config = dict(
    rope_fraction=0.25,
    extras=['capped logits'],
    init='normal',
    seq_len=1024,
)
Each number is 128 + 32 x the weight over its row's rms, rounded and kept within 0 to 255. Layers, rows and columns count from 0. Numbers have three digits each. The size before them is the row's rms in percent of the matrix's.

# q: layer 5 attention query, 256x128, rms 0.172, rows 148-255, columns 32-63
# k: layer 5 attention key, 256x128, rms 0.174, rows 148-255, columns 32-63
# v: layer 5 attention value, 256x128, rms 0.181, rows 128-199, columns 32-63
# o: layer 5 attention output (transposed), 256x128, rms 0.342, rows 128-199, columns 32-63
q148 082:121094144160129056199177078112141173101087150109136127146114150161186097179143084115100081159127
k148 087:113141076119143107098158209077153100112150161111121078111114115121146141167154151152157109101138
q149 084:146183107098193128055178134112123147151161128122116130145150131136136166146141120043128164167136
k149 085:129072133131120160076154094164127160151157125092164111141188090131083157128117159117137130158097
q150 100:139123120143136159196136139128082203113123109103111142123119147117143130093107141188123177106199
k150 091:164101131085127121144120129137077100091147136123142115158133117146111154112122142077151149126077
q151 092:179115190176151158151166116116105229144135121129165104069180129090098136190128082181150122116055
k151 085:142112105120182127084093161191122114114190152145190133129129080116069118069153146091107198111095
q152 091:139111119074116162159099151142117144116131127128161192146150108123180050165127136166094078186052
k152 091:134122181103119192130155139094179114111115118134158089099139045135097114107132112121139153085155
q153 082:150150079134101137145119183166107134124122097110104164129086132128076112067118142072108139145149
k153 081:144062110108122120103121080168142202053123146121105124126095120081047177173097107141111127131180
q154 093:113108145103122146097125144136156069117092159191175141137114108182126049137152125112090124140098
k154 088:138083101150147135120099134118095125170143132137064131171092117086108211104107154123123148163087
q155 091:153116148140135154070101149145128186118147179139093111146128124089150079242128151074085139186148
k155 092:166099120194070113133121098104097196173069085124147093160182121097175145139138148127120187109157
q156 082:165168125182125108176176230097113147129156125113093073146180110157095172111138126102129120141109
k156 082:148163177104127138128139181174034149156174163160174138072114137118109139161075176119109143143144
q157 087:183166116129079084120152102073160046122089106064137139125088154126200181166117150098087137202125
k157 086:095190092174163180163115130143113134176095078153097147059103119144107142164130129101175141096127
q158 086:148103101140155161093122039131113155099101142165156124156220100096114119148104154137120065146113
k158 087:148089101178162095074124143119172131092183133148092096127085194167114119113080113136153156129144
q159 080:125192125145133125105130107141152055124073100100054064122123095129134109163082168085125113110158
k159 080:116164090146164084068159139125113213142059164123102153154090180068102085111118162128106156099172
q160 095:152131155116124162139089073129126116140093135128105078108133080095178101071156115110102104133133
k160 087:113114149140108124073089135111150098157128147195130126153150121090125176126225153147183158111112
q161 085:137155092205100129144149112165130151182141121234137148146133127158145095162119110096137113090129
k161 079:157135048165136124141150095092109135085142138124164106141146111096127120113134134116151150084181
q162 086:157121125150077111164075140119075151154115242114137086114091113111126102100140078133095099137125
k162 081:153070136100160101085118136115122127065114165133141078156098160104124142179195108090134120178114
q163 079:157097125164080171138164098134042153197079154093135160151141157118057190146142140108129158169138
k163 080:164110097123152132101162130164185168124153116170126081129120143081111136135133121121088140108125
q164 091:112135130130108086120123150123078096138088104114116124128090112136132161203116131112092119106127
k164 089:146137177148151063062125103130117170169160128100126120080162136107158053136126109129039140157125
q165 097:076141118132136150158138126166193117105157059140149154169113134167116156137114158121137108110151
k165 089:125129067110127137185130155137019163125166123127141145107156127108180180091125152102151126131077
q166 089:126112096105117172110125122128128106047153072139122155151141132105114107060142131120049075054137
k166 088:097158173136134069160149130168145132086119121141159187158129107154173098115161120123147096135148
q167 089:164133171127152109138102125075129146065113128155167187140132080131126146095146129135178115099090
k167 089:156137110089116155189126152118183082145155104118120149135087136169095159152124115145190098141121
q168 087:064071114169127126073077169089109168184160084108082117126146169138117121166137141136127158135140
k168 087:210134128111123158162126197109137165144165144197198126104154148079106114092074128109120100122102
q169 087:153132136169098163141108077146123139135179087068136124113123120133182094120152134160150114150127
k169 086:107133101122119115108149210092123144194100076181090124182117084072098129110148159106150103096082
q170 087:124164095078139152134128083165121126085126111119112080161153139163102157131095164052120136125131
k170 086:139156158147106082158179081179118195191139117171145136125156134130107138146114096171130127121114
q171 091:152146159121130137106153116141098140162160073194194079119131062142104125155184084111171166091140
k171 084:114139079148158123084098090094120117131114192172157174130111137095104164096078150147098186157153
q172 091:142109112117128157123131147162134084085160128096118163074118141098091070134089149212055147130168
k172 087:119113083128126135118098146189114141111102146095107124154249144120079167158151133101121106160117
q173 081:108075094153146088129129112110098102149059083095118166147070097114165089146084162129112181114084
k173 076:082115168139098134155107095109124102090148054136118131184087137165157126135091140095185091127066
q174 080:104128112144097108115118136138058144113177136123147161138157124101108150134125133084171141118134
k174 079:202151126121092177148127053105110138100117108165104150063133127130102134099130131107150154145145
q175 080:120193159073202121210180106092142142150119151152101110161093100143150166129134163122078133075156
k175 083:133148116119140133155151101156123148188131174088106165140167107093141138127119168154122091117083
q176 087:143132148112148161141135103176168118107214152088100133033130096167163200154132122113140160149161
k176 082:097128151086160182196073176188134087148103131124085147107209173115119135073180096153151135153145
q177 093:193140120113143108061178115166094152124060134157142117131148119115108160149091114152128139107132
k177 093:129138169156140089089148163135130143155102081129154181136136130176131154117119108088183142125136
q178 087:104153100109106159156110090133111081189078103123136104066083116144113081133117088115141099098094
k178 088:089097155204123098152117138098110086105167068167087073134132190123150122102119157125084164177189
q179 096:087100114105151123132094118141172126178063164151085156100169151157156123101093124085171135161136
k179 091:081129143163145135124158103111142102107169130116098185081082132089132148158112120133068205169151
q180 084:103179118094181083119136116169198118141142087116063165136105138155059131167129110126126179129135
k180 088:130144125113082128118191132171155178142149169110139138103129129126130068140062137167156099118167
q181 085:133114102108144072097109130165118134124095170116128137106093141142128146164156091118094141101135
k181 091:133097142125130156060098188170143127123173080121096103117189113097139151121143172183164069173150
q182 090:099100103099125188135159091104112132105057098137178055138169141122158118127150131180090123145150
k182 089:077124130077131094127032117166097088127146131156109141095180110145142150177071083065155151107150
q183 090:135125124129124055101138087128135123108124148166138132153112145172161142136174118108179121162142
k183 089:137134119120112126095108173067155081154115077151177151158157056092140116114144068134174111090109
q184 091:130133112088118109161120134183095120067187089131016117149135153164108133099120136130119098142083
k184 088:124158182105173101161134126142118167128112174119120148168108130127169141116170132150093103091089
q185 083:082134130191166161124094065097116077176143170171122062070138118144140173174118082102102094119152
k185 081:133189124133083153150086139155148070170134081155167115091196197122183081094144158082150196127148
q186 099:132125139069144107143118152101130149103122124139181145115094015065117177106161158145132133081152
k186 089:165177118134129096126137047131123071121083145154124103106126080160123155155099138164143124183142
q187 091:095089117154138104100174146165132153122149122152082089133115204036137168142099144136086122152134
k187 091:110072121113075120099091142142141125161133089120113160145164157242146112117169185132121107120090
q188 088:144117069175116130153132162082095135078101136125169128132116128132088146099155167097111157142124
k188 085:160123146099106162215146096150122137116156126086132123105163146121101150209136114168138188126085
q189 090:104102155132081184104085122138137103111129128092213107148128123095182072088143128128127173130133
k189 087:121150116144113148139110116109234127118151112138130087097139048077128153182128121142113106109110
q190 095:169113159180121149118098117092179089144120112117173145109177162096153083156089111125086149116184
k190 081:124147076097105169089098168133150082200151069173070075155073131140110135156082185070168123162204
q191 078:135119127150082096117153151119139126137110079120139105151204163079065079093132150098118100175100
k191 081:106114108134120079145201109141134114186152049163079108104110130110179119136096166109169084133072
v128 104:153139132138158127147182144104092145138144090106111112141140130104112085099137143121139067145101
o128 108:117100055137127179161116090173079155138105131132071112168169154140141088161108210140124100149156
v129 093:169134163151100111146125134141088144100117116144132155142087078152144126163103132158179129094073
o129 102:102159195147132124182154120141104128198175163149110082162176119138100115102206158106121127103129
v130 102:122131080195160117129148173121140109113115162166096089119130115117130145136185105079122101106122
o130 103:085079158069109190138132129145122166080119064116078165113115142102078139087115054121131193122159
v131 105:110163107101116137161134186084174128180058173138123169154166111094170122097188113168156129168147
o131 106:141132137098108164157142172099088163102136130139124116149172122158110079130213140143181147130126
v132 095:128135102162084120128129089087182139168154115163129132153164148160167173145149136146094149129118
o132 104:183137068114141157128118140124128071150169145132110144117084128101118174093134089122208141070145
v133 096:099173110151125187090086164130073106137144139142099117167104119154125142166105080115113191184097
o133 102:115138147139106095133113163133101154145143117137132133153125091116134136096183164080106120114121
v134 100:126118080124101140158118129194175102118151104106119143165146162157110123147197140154107118147099
o134 103:165188107072119122169153142078145113156178093139068152089098126158108095097139156157162122117121
v135 087:101104148120156157124144155099108120111146122108046145085068122150123099141151124170153098122152
o135 093:100187152188132135158191077122116132122124109135150128139152103103102086141090116065119122103215
v136 098:130126142188140095104138173128161112104121120095155088118133103124123123127176124049091137147120
o136 111:132091160104121104123106201107110141089138107128131165123086092142087107100111092162188097148081
v137 100:145155106147147162187155078126139126126110163098148083102091174121147134102132135123081121157108
o137 108:159106098153077102087141111115155156219163124102107095148131150133089068168120130130208122088135
v138 086:134111165138136085170149157159043106164107167117124172175114153106120083090124120071082184147146
o138 092:140129157145146165080167125153052186136091203147097142163146116153076147159145147084101111158076
v139 106:131077116080140121110034080069141135123050122144107118105139079133125094065137103156174108154145
o139 111:175130082043165136107136121146127131091099104122102130096104166133159121099144111119079090103093
v140 093:114186104095141163128125104191134114116137145120085161141133105139059096130106119092121156089193
o140 095:162147107153097154146123116121135151126110197155161079098159179114142133168158135147088132175045
v141 096:143155123102182134165130125166131096103109136187102170040159164128104114109120117091090163116085
o141 101:128108153102075087060132155153152141189075132124108087097083134108126130172183113073116153112089
v142 105:097137166165146170117138121097098152134126149049085168111175141121176065123124099142156124097142
o142 102:161175137127168154119135072159182149171135100104120144091160131097147100137104111103092156104132
v143 096:114117112167155175164081125075102128136136148121177150141083118086104164083182089149153165164203
o143 095:151135139096100137103110117150069126067078096122099099086163173115122107146176167173067122141089
v144 103:111117147176156081147071144138112132110147096107067051109146060123084085144140091053134129144140
o144 117:074131079082171117160166152135140098112104051083103152172119127169121189093047132106159110108192
v145 102:116121124109173176143133109176202143144187177104120148117163160157119095153121110185178141121093
o145 106:147150179100076139144113124119132137175195190148180104142101091144144151114151098212133117075105
v146 109:085169098138093117117108146144112127188064044136126114123185172126171158114151117102164130142100
o146 115:137102195166093138139075120131125132125094144139197149155129120086141120132157150067170135106138
v147 105:136092131121104124152135109172123077075130162163082105188121129136147095063137091140148087112118
o147 105:144124118052098162125117107136105151145112072122124125139201143141177057135213089120132085087160
v148 092:134133089148195152163133135112118196064154137186122125123124175089102160157182099084153178121167
o148 096:119131115102065135108100115116129130167124128107088184061113206102134135145141090154125180092109
v149 100:115119097129102124109142149129135110139120145123119140084144191136110146163059128082063046203121
o149 100:128122161140121058105117130092170148195083090101097166181158137161121169110126066149160155113141
v150 088:151105079127169150165118133113160146030107135076127070150139149132094130133100098190100117174075
o150 100:173161118128113151164158037124144153130132176117104088115145137142141137162086083138174093128148
v151 096:103092156116131160150116122112114133093119122137160104121170112211120124189135115120135113180098
o151 113:133194170130139110193133110076191108131132079170203171104133072100154189137182162144125142058149
v152 114:117113166124160130148119161090072097150167116183131104103127115123072136178127136084150131085078
o152 132:157109141124113127125094163180137138141156126137148162156118053119095168114110125051130138083144
v153 097:143151145094126106131135139138122160106131110120133136143114162123155155082153181150143121126125
o153 105:162120091151157092146082118127160090140179054111170084104121131073116122149184115119135134105139
v154 087:158132183079157131138112073138112131132134107176091162162080128072098126144198158144141096148103
o154 088:101138117184139108126107130092199134083150124096116171095088184112150156131141099138116158123123
v155 094:118121176153167145106126100128111168116148115156096127111151086081097146127144177085147053098179
o155 103:151169133144123095125134153109152118165181053123169164125105117078104116099128070082167128133142
v156 109:151086129124107147128151106137087177103097122106107178155085135148119088085087147130144104103127
o156 114:131151121132155135194152100139080128123110148113112135150124163108150120206150149103136078102129
v157 088:120088077149086163143087144074150146071128106151186156117146126110180081093103135087101137118078
o157 099:192115131137089108110158088113182107175075150131124097119118127173101131149145064123190116152088
v158 088:106148176153138169153162166135129099092154175133101129118110127139115119127176105148110048152124
o158 100:078155155092092103117092131122183150199153148131148130169110125130150134144080046131144116154099
v159 104:196127095138126110168114159094149164137149089109035173080124161134088118154159084138150165136075
o159 110:124139141101127204163187155095127141115114141142141126103127106157082122085207152117101146136124
v160 100:121126083069134124174155191172113154124166129165122054063175182112126107150122137114165142128148
o160 101:164094120158096139111134146096138080114153091144143193116120081150125157115118109095113144129164
v161 103:138101141163116109175094095154115133167122185117125125130103116122130109153072138158123159164120
o161 110:139150169193174181146145121094052147171159118139145107155161148139175097063182186119160103117114
v162 080:128082132097176113134115106110128214122113123133102114107168146079125145131122119119144154094114
o162 093:100102159115157125179111181184102105053178192127128185069150114134121153142118135091092094147130
v163 099:165195098159068157119068068160149132111130086099114082170127112104168152119135108106156172156127
o163 108:157068129076107174115143113129155108148139117097125077169171166096141058124098158151093099086128
v164 098:121089101169164099104216166177122133107103162153151121103104118109108142156132157112094115105058
o164 100:099114098145133117157112128108163148163124085139062125145092129128094173157090081133126127160175
v165 100:147114109089142098119173172101129168137128085114162116121155076053069157139115190107182113147113
o165 106:099075091112127141122125149137076096091152135108106122138141183145123102103137176082074125178114
v166 098:132078084175131101110113089166096143111154146148137143156114177150103127186066192112116117109168
o166 098:125141129211164124174166122156097166121120128105062122099087188147100121134066178144174134172143
v167 093:113087100127156115136130102133090185170082113137144154164122080096130174162073126146076043233149
o167 094:109125149168150112126103108129104145123135165126147096151159167094164103153111217130151088179144
v168 093:150154133078153095139153205062116218126147164118139159112117077192169106081127126141105112113117
o168 107:142130060123196096110082125097132043064128158111068163099101109065143150166151174153022128210129
v169 099:078153109165153110168145145132137110139085121160178132146123068109186081106146170114159135090122
o169 102:136115121133154152078085111121066122106098169149053143103194170131127128127198217104142154103110
v170 102:069098098123183108080140115129117141155153141104135161121155139118098112120150156153147135162122
o170 114:156141103097051176155096145109090140126128106180074090098132136155108107139145127133099103147080
v171 118:115100116120120143146142157141088111155150102109048078193116135166102172160161107108126142167114
o171 123:153151123113139171114152177148149134108139068174122143136114113128126183122171068124100100100112
v172 088:095093145122063150073111133122158181123114132202107095152139180127198176122128100099118113128067
o172 099:139127154156068124144120132122097140199117158175164133127187132091108123146171101102099133138086
v173 096:156150156193160157141121176125132147114101099153098174157071132128167120128094133056127135143114
o173 104:098122207151178147114125205118132112151167064128130142100106126140102120152143151132148168184142
v174 086:175122137099150145144083167175198082148105122154177137085158111113098115112100065097095104183125
o174 091:133123195102124135071146149173111117144089153138084144112143101172140139175178162134088097145163
v175 094:164104125131078085091182153131155149070139125066149169128160129133121142088091166123149168108129
o175 095:154075047096098144077120150098068075105137129132156116110116122145085156151095171171117172162137
v176 110:088095082074201081166115093215154151094096149125141153127133136143154143100173125140132104179161
o176 123:118166126088136150131188130140090126107108108149146127091045098136138115123165131128144125126090
v177 108:121163139120157161079118160107136136115174119163113092119107121132102149118139134113172086112102
o177 118:119147235172110057179132119138117147148193098116134122135163140135065142114150090048132104124145
v178 102:146081139130114129127088139053162090115156178129143103117131113097104147134143145121151111102131
o178 110:156094159114109096135092132081115158115105139082094152128175155135098167122190096111087125141082
v179 100:172113147151153068149118079083134131055075126072099083136146195095178145133082101144152168163157
o179 105:059116150115170085112159115110075136088150111120179170129147191136150104092108182179138141133142
v180 090:095190125113099089180148121139118135125047071101143130109083110120113136095101176190063138097132
o180 095:099123110119154121092123116151094192116132137132142151100190134077106137127127171049139188172185
v181 091:108117169165113180154170152105154108158104141103120089180130157067143152088118083147102078163052
o181 099:159094103134065134081079076176170149166119151142149086171167126156164074145141102118180074100066
v182 088:167190100116167156131095124064113196099126172111114144132196064088167120147145093203153089111107
o182 096:136135134090136152118121136160142058109100108074173161114178148131176143095150114132071138158041
v183 102:122125173090160129136081162134132089095184190104104095155116094138134124115133148120153138123111
o183 116:125117092146139140112104181141112065117208110103088168075127137134108141138146176071148130070131
v184 104:122130067164151078104096186097154152123138130157070137097121067128145119118148179121091144067088
o184 115:082150092097147159204136162097110118148145028127066136109120138135086134081130127163081127145090
v185 084:164135200121105144166130138176096143108169098018097099144118066113120126172135134077149124200132
o185 078:058117161194150148131152099126148142071155188094140189113144117166146145126094140101138137130039
v186 099:088102148102170132071167083170136180118073130089158118160167179127145140114129099071072096148107
o186 117:152148134100158073167079130154151103108126162109083127165081128120142160159085107169148082093122
v187 104:123130117113165110138174108089119158120133186116113123168119098032155080069176092096076180145161
o187 105:156128178125160171120124131132105132039209158104091192039126150118139116131144102139128099148077
v188 074:159149117125125155158116131133084168148078157116105095152138122095093157107194124103039101144100
o188 082:115121117117156140131065145122191091144110075160181173119157108144156126124115111145149133171071
v189 101:110058174140138112160134140096126122156167166142119104107083123111129170161160140111033165197113
o189 107:137156081134052161123054161141116139119162080177096120105101163115119122144162173137130105130130
v190 097:186090146161117140126138159134163153155149149190112087164183158113094132107164140120148138119182
o190 106:145108117088115161159148121164116166153190122140145102129152091130103075072164080085154087107170
v191 089:165146153188226141079112109170137101124131062137160147093142114125126133070110150080116155116109
o191 088:084075194122122144152121124104152097186128104104156180090098130156156094093083186135160164151112
q192 073:153106057188105129126128114146140199081155150099111147104127110133095128113124182175072120102080
k192 075:084105124106174122078097135122104161133125118084100073150147219093120183140138087061116129173191
q193 081:143118139098137084164128139114184124149108145170129154173153077173129089136155161128154148135085
k193 075:137146104180063132133172085161155118136129187150133133081112144165148143109184118122108125081144
q194 090:110128133118170086113117104167106176101117136148122163182068150157147124120136170123127114124073
k194 086:129165124104107185143168146120123111163144094150089125078167061192148114125169165137104100117128
q195 078:168091158157138122164155175136151141106098158137118147161146130154116123125145173176187199181131
k195 073:112161130191176152124165200126149072104186101158160191049151119095140114145159146150120108048116
q196 094:118112131174141143156147142138172154199110080076141081066179174113077174144062076108143134125166
k196 090:117099130087150103119120112090147154119109168091159125148079165066140119148116126109150156128138
q197 091:134210086056129172070134124091124087161133123113160142099115135129112194156123143112177126104162
k197 085:128092154151150077126116126178084142095152106076079099132151157086142151144136097086126098164201
q198 115:152099126157170130165126121151102188114109102137121122123121092109091117132091052179180116114134
k198 094:136148136146155187103138192109166129138166120182131166105161094169105126136134137162166167166092
q199 089:181159115042112202095151156102199178141089185132077113094131108110076170151138108168155151091136
k199 113:102086115148161126089136167139062135102109126105174061144137115064140113098081167154142130143160
q200 112:169089109072138144170078115069154185081113175108144139145143094081160114112133087198145183113170
k200 127:145108099117116139150116166139199145188066132196181159132147182161163132186078106108120138135092
q201 120:178118165148135120190129120156155142116076123114120118130131144145109153149112111180137102134043
k201 127:119111091130163087130173074077143131128124138121092137198058124099174087097182126093123086123158
q202 104:138176124156122135137146144077135093189180151158111136122146143154152096157116172064035156077146
k202 116:143165162151133160222134103135145100122129077149089133161113141144134138090097155152127206156094
q203 092:142091121120145120190133189156170128122118165111128162131071045123139143110110112183113151110117
k203 135:135142081164105141087099135169185157118116121114129112105155128133094160132048088128176170107134
q204 101:138132120132153064122137174125133143135142155187155184198065162111174181169132184097092146183098
k204 098:104149129186151119203123173127062111110162157136112133139072160102132132161162167146123105176195
q205 096:125116158122136136119097110102162066090126069103124141130166125139164106118184142170106119144117
k205 098:162133142156141117125146116130141115134121106089136137111128145119101098078167137154091094172150
q206 095:108160143115150100140115131114125180121126078180145126135155143116128203112112096068139070120105
k206 094:126103131157118128153112114121123187142181143148145118117174093066072126101116049175142067130103
q207 095:090134058152166129122139120153172150094206132098182070114119115090117104072127150124103106192159
k207 089:128120097107123137143105144139128116123167102169174095144119147174161095170131133168155152148111
q208 089:149138194087113090146073113166170144123122194130134058124075146123082152147121102135161125141079
k208 086:132145116080171140169069107127126120127155093164215099066098142123090110124081129171142154091130
q209 100:134115137121094145084079101087190154127132052193166137137170171142123103165137118110176146155090
k209 101:136090104121131129115069101113151106113187119181153102066155147145110140099151097099142107130165
q210 095:118188099129148109143106111107121123094103098090222098116110137105159104125079087144041085123126
k210 088:211140105118106179113112120139071139108206081088123158090150083128138169135072067070149166067126
q211 099:119139156177077123164190154137143111132109065108106078152132106094170158134180121128122103104111
k211 099:186106085189114116170174134107123117104144072175153131130124063146150112117158158149118181122099
q212 092:167171139106144165170116153182142180129158114096134141125162119094125064076157045143108122103119
k212 093:162125231137080156164134153134169135127092099063048157108091120095138166094126117138133193140111
q213 095:067111113098169170108100171136162123169154112187088140110119087101117143143123151093092182116221
k213 090:045097084157121170082115123098179142126165145146174204158085103170137117190127146142116138103122
q214 099:124152081107130121137103168135087134124161109119099095131158114072102142105124107087094147169143
k214 095:095112132071140158122165116140121116118145139088149151168140122199079159162151112127128105194146
q215 106:124117107086124143130077117151072083132138129149177202113088110152098102078153114127099135069163
k215 099:139112084171079139155142103103147126128084134128095122152104102132116129116159125080169110120171
q216 098:190164123071113096094089036121098132169089151113054066151105180165135125091121153147088112060158
k216 090:118165100063117089104135126157088112136075142168104150120135210122124144105087141101130182119132
q217 097:142112151149134120180117044144099136130112136128165171169208135156123167120169137156092135112115
k217 094:128130180161079121113194135173136215083108109100121108120149178094126159106131161139056121114180
q218 102:173113145177162154149145147141104137080101081129155153177119160115181158099161147115097155181166
k218 095:100088169156110114116125146173146096111158067126134107105157130121084170121133142149157037153116
q219 103:139125117082137142119137111181136114111117102080140147131146156137085142127110129138175141125165
k219 099:115142061220129140158165115110208100137149056124063129163147168099154087125142104172104102151065
q220 092:096158132190173134110128150108095132138127100210182229162130128179127107135145150164131137108100
k220 093:131133078140175110106095089084064076098148255097180113136137185097137124103103105154154147137156
q221 093:111127151114079164134179138164103165125064144107121063096113102123137115065111133120160170138154
k221 089:090139146140051185172101112153125108122094097161090107075170140140115154096120141147136184138098
q222 098:088143165109097093159092166115095074194107094087133165130144146208195132107146116118057130083112
k222 102:135162111139152083127152181080089085207105110135139116109128078127137167091165130089143104103185
q223 101:124103123112129174083101163098125155142133124111116199101155153128125144116100172138141107082096
k223 104:087089157120118122143095098088132141077101111074136183135119174126087145169131158137144112144112
q224 093:115105119152131159108126124113122093085132132157150124191173135128108074082162093118122118103089
k224 093:134136152181089108129104106097189091144122162107136166132138114201142078097137101090145151120129
q225 098:160115147071106140177128175111185160075171094066127157107124154132131166094121085136136114144124
k225 102:084146163060200160143144101081159107113147133091111177134116098166127151064143114082134134059161
q226 093:116159100186134091102144162146110126079155109071209176066173136131149137085085105137132155067156
k226 091:115100148131076134197177151167138116062139125098163119098103072071131152127153140140084124176132
q227 098:110087110126083145154126133167190133153119093114155184135201085108094124102176140109127162113163
k227 093:069089114129145136086115157136188096112148122136105078122120138154118053091121139123120090173137
q228 093:157171123143145155159176133172115168170083087059141063106161132112118153140156120153187091100107
k228 092:194184108157121166127184118103128158186109139139137052110117109129108111082144089148167093158135
q229 091:148098122116114137144183070133099180079111130134164144113178111175179088163127110105125086192121
k229 090:145096157141073146095220135143133130143172133182119145136106208113162146121091118099160100104099
q230 103:139137143120114151120165064164092091167110192132070091122149145166146136111130169206146142121127
k230 093:182136116118085088130120104182152172150195159140073125128120097140137051127134124153100121137147
q231 093:182049132125103131121105208184115101110108167170112086117105184112169091129138086129072153179107
k231 090:123120098116166122084140140153116140132113131163114094087155131208093218105155151126171095111141
q232 094:154096152107150090133046064082117105128112118094081074142133088095127133147171167085111134143166
k232 092:102122158170141122089088109066092159107129169188152131148090120113128157088170153088079090114140
q233 095:130169116137094158122106091143121158172129106146110129177130178099135103099197149050111104161213
k233 091:123182147136085108106156147152133197122163182159101106117147166181128119143202132121099115145102
q234 087:152144061092166129085098191124191082129150088135132139066068173110120104154089135096092135137074
k234 089:067065085096145153147074110088123156140187110196151161081129086156154158120100119109177138132167
q235 085:127142082099189087085090101094138138111154106132063146139101098164147120116163116130192145062094
k235 093:119124080079150115133129107148135159137118072168056138200128132111163114184105138116103155056106
q236 095:134093141110095103191121098161152188152126138140105086112134163197126172121123084060082090197114
k236 095:131136139099116096158158137144188217142114105095111116121102181136074052159161133068130111105129
q237 086:102140110141106095062152140084061129143097141102187144152135112108152109170121120076141170203142
k237 083:053104125134123167152125140104128097107097136178075156178146165112144123120096171073132086178125
q238 092:103103160097139138163123148138123142137213145127200132087147095137103113092176158124150131163104
k238 089:141136123085128132122157120062158153127143140171111128082188095093151155131128110105164173140037
q239 102:156106134156133104126149196148092131098121102104072140147091121149115140086127185142115131136066
k239 099:122106170115144137160085148139063100194085124091117118134165102151094112133134130164108116161148
q240 093:114181129102127166171113189151115173099147077077098111160128111143081162082147163135132192134143
k240 085:099138106120127126059096094121155088087175051085151120105180137142112141123176154125189187101150
q241 106:179099085175111164131120166127184140140183069084129116172151197114156169096143144090078096143102
k241 105:079098139195103156097118119132114123145157113063122136120121120167226117135148183136091108095110
q242 092:130120097136101114139180167104106146127105118135103074141154248128080081134090158129067149139177
k242 088:142138117079121158092110117141062075069132174109100156090130165102118190109113148164182161190164
q243 091:132089158186114118117070150106190092112100102105187094158148120177183103112143127101088106127052
k243 089:146121111107129139145139127166154103119100144154142132075149146116178112068153142106103119120115
q244 115:153111093086119178129135157153140143084129112147133162144109101132082086074145130148166111180116
k244 105:130134092155086073133163126043199096097171112171127140144123148169109087137118154060132093124080
q245 088:122177153098100087148121102043143120130126085085150067178114130045177129122158111199113081141120
k245 083:215163116056135158191107076068080142203166136149166104114136111068169159111128087165177160126163
q246 093:118155178137151104064101157111121142138075150107122128166154173112149149138112145111062135126122
k246 090:160115111098129186108106040107072098120146145152105128161178091143140150108167136112149163134162
q247 103:119119140085099077105093100110121089200094178109117141131085176135095121075148130157140166087139
k247 096:168111162146104106122086093171158136182139137133125139110145168087133094137158107083088112143159
q248 090:135165098102109176146112150138170154100123133116104158162075138132112156149149083170111164090098
k248 091:146193110123177178119103049093099116153076108149113139115096157132142108171157143125105165108189
q249 097:133140123163118163174123101169205142132188088143107172067133154061137099128135115158138123139129
k249 098:098170173154101172114134086107216129122151104090161126096168092055146138098173111151089149101151
q250 097:103135093068164152131154177120131117121094117110138167138123081150141173154127180118154101181143
k250 091:124147099069079181133164192138144203112132120136098132104103120137118195162109170079133144135087
q251 099:173141132100093095145140141185161193090119133161051145114087090140111175162132141191139144111145
k251 096:128122043137143135103078145128164104084168133128108170169118150075131122060083177131148164128088
q252 104:064133178105134096087136179135083183117116060071082141064094155167146176112142198097151160099115
k252 103:125128145127122168189111103096066109152135139139138165134140108150091188106139202113096143173090
q253 109:202140112118137050098140178120151157160071092106112182125100115086112130195123144133159169130150
k253 098:137115130127153136124116126164133147134152121164057159149135052082114202110109126123162088072159
q254 098:131136175121148166145093138130138106082110124145124153185148134177171116102020122182142143132123
k254 101:069147118191141162126106150182119096145079119086117194082148134116193169125121132085128117101132
q255 096:131183110124112080107143085087099120159150128153111057149110089155132103083149123179126117107120
k255 095:174175118152125051111116114152115162200127107136179130154109054112141107079120135124150140145149
v192 097:127106090165130135188152117112162125160144123100149168142157190163067133109115186141063123124115
o192 091:150180130142108137119147079188171159102134083165094116156162113092131107129106063080115120139164
v193 095:066060173113101181121159129106108088109124107074098121148086067150058149203146112151171179157103
o193 098:152152141135102068101115149165132116108102150181168098122100111092169122108121155187083109126119
v194 087:149159148121101144088135176135149097106170173094128214094105114156135109102139120115093163199133
o194 081:087122117153135102140115089087181167159073096126118141123136180166049148109093043131136134111173
v195 094:114085138126142097151104149121118201128083139116144092123055119100147136098111168115085114079159
o195 095:136134179156116103178156112149081142107104130140208155125124136081155032104177161168086140132130
v196 100:098172087111115136171140107131139139112099197112109113080144160078125157107122149215137147125163
o196 100:142085176172122144096142117158092138099109095138114140156070123134138068106176136122147158136131
v197 091:161142098131157019101128128098122148162142128128167169167061137125154097057122125135111154173122
o197 095:095119114184134109120168127087131139090145191127090123165123124135181116138104179087132110167146
v198 085:070179203121137145186119142167105112090137095185152071142142212115124139128086157113161103092104
o198 085:121128097125095141123120148137088037185106139043131142068065120106127166106162170160116141077142
v199 083:033109119158134124182083135115115113150199148123097119130121153169142160124133132149115156153122
o199 075:136129122154129113096155101091172124156124151122148137169127098100087089093107094136113157105114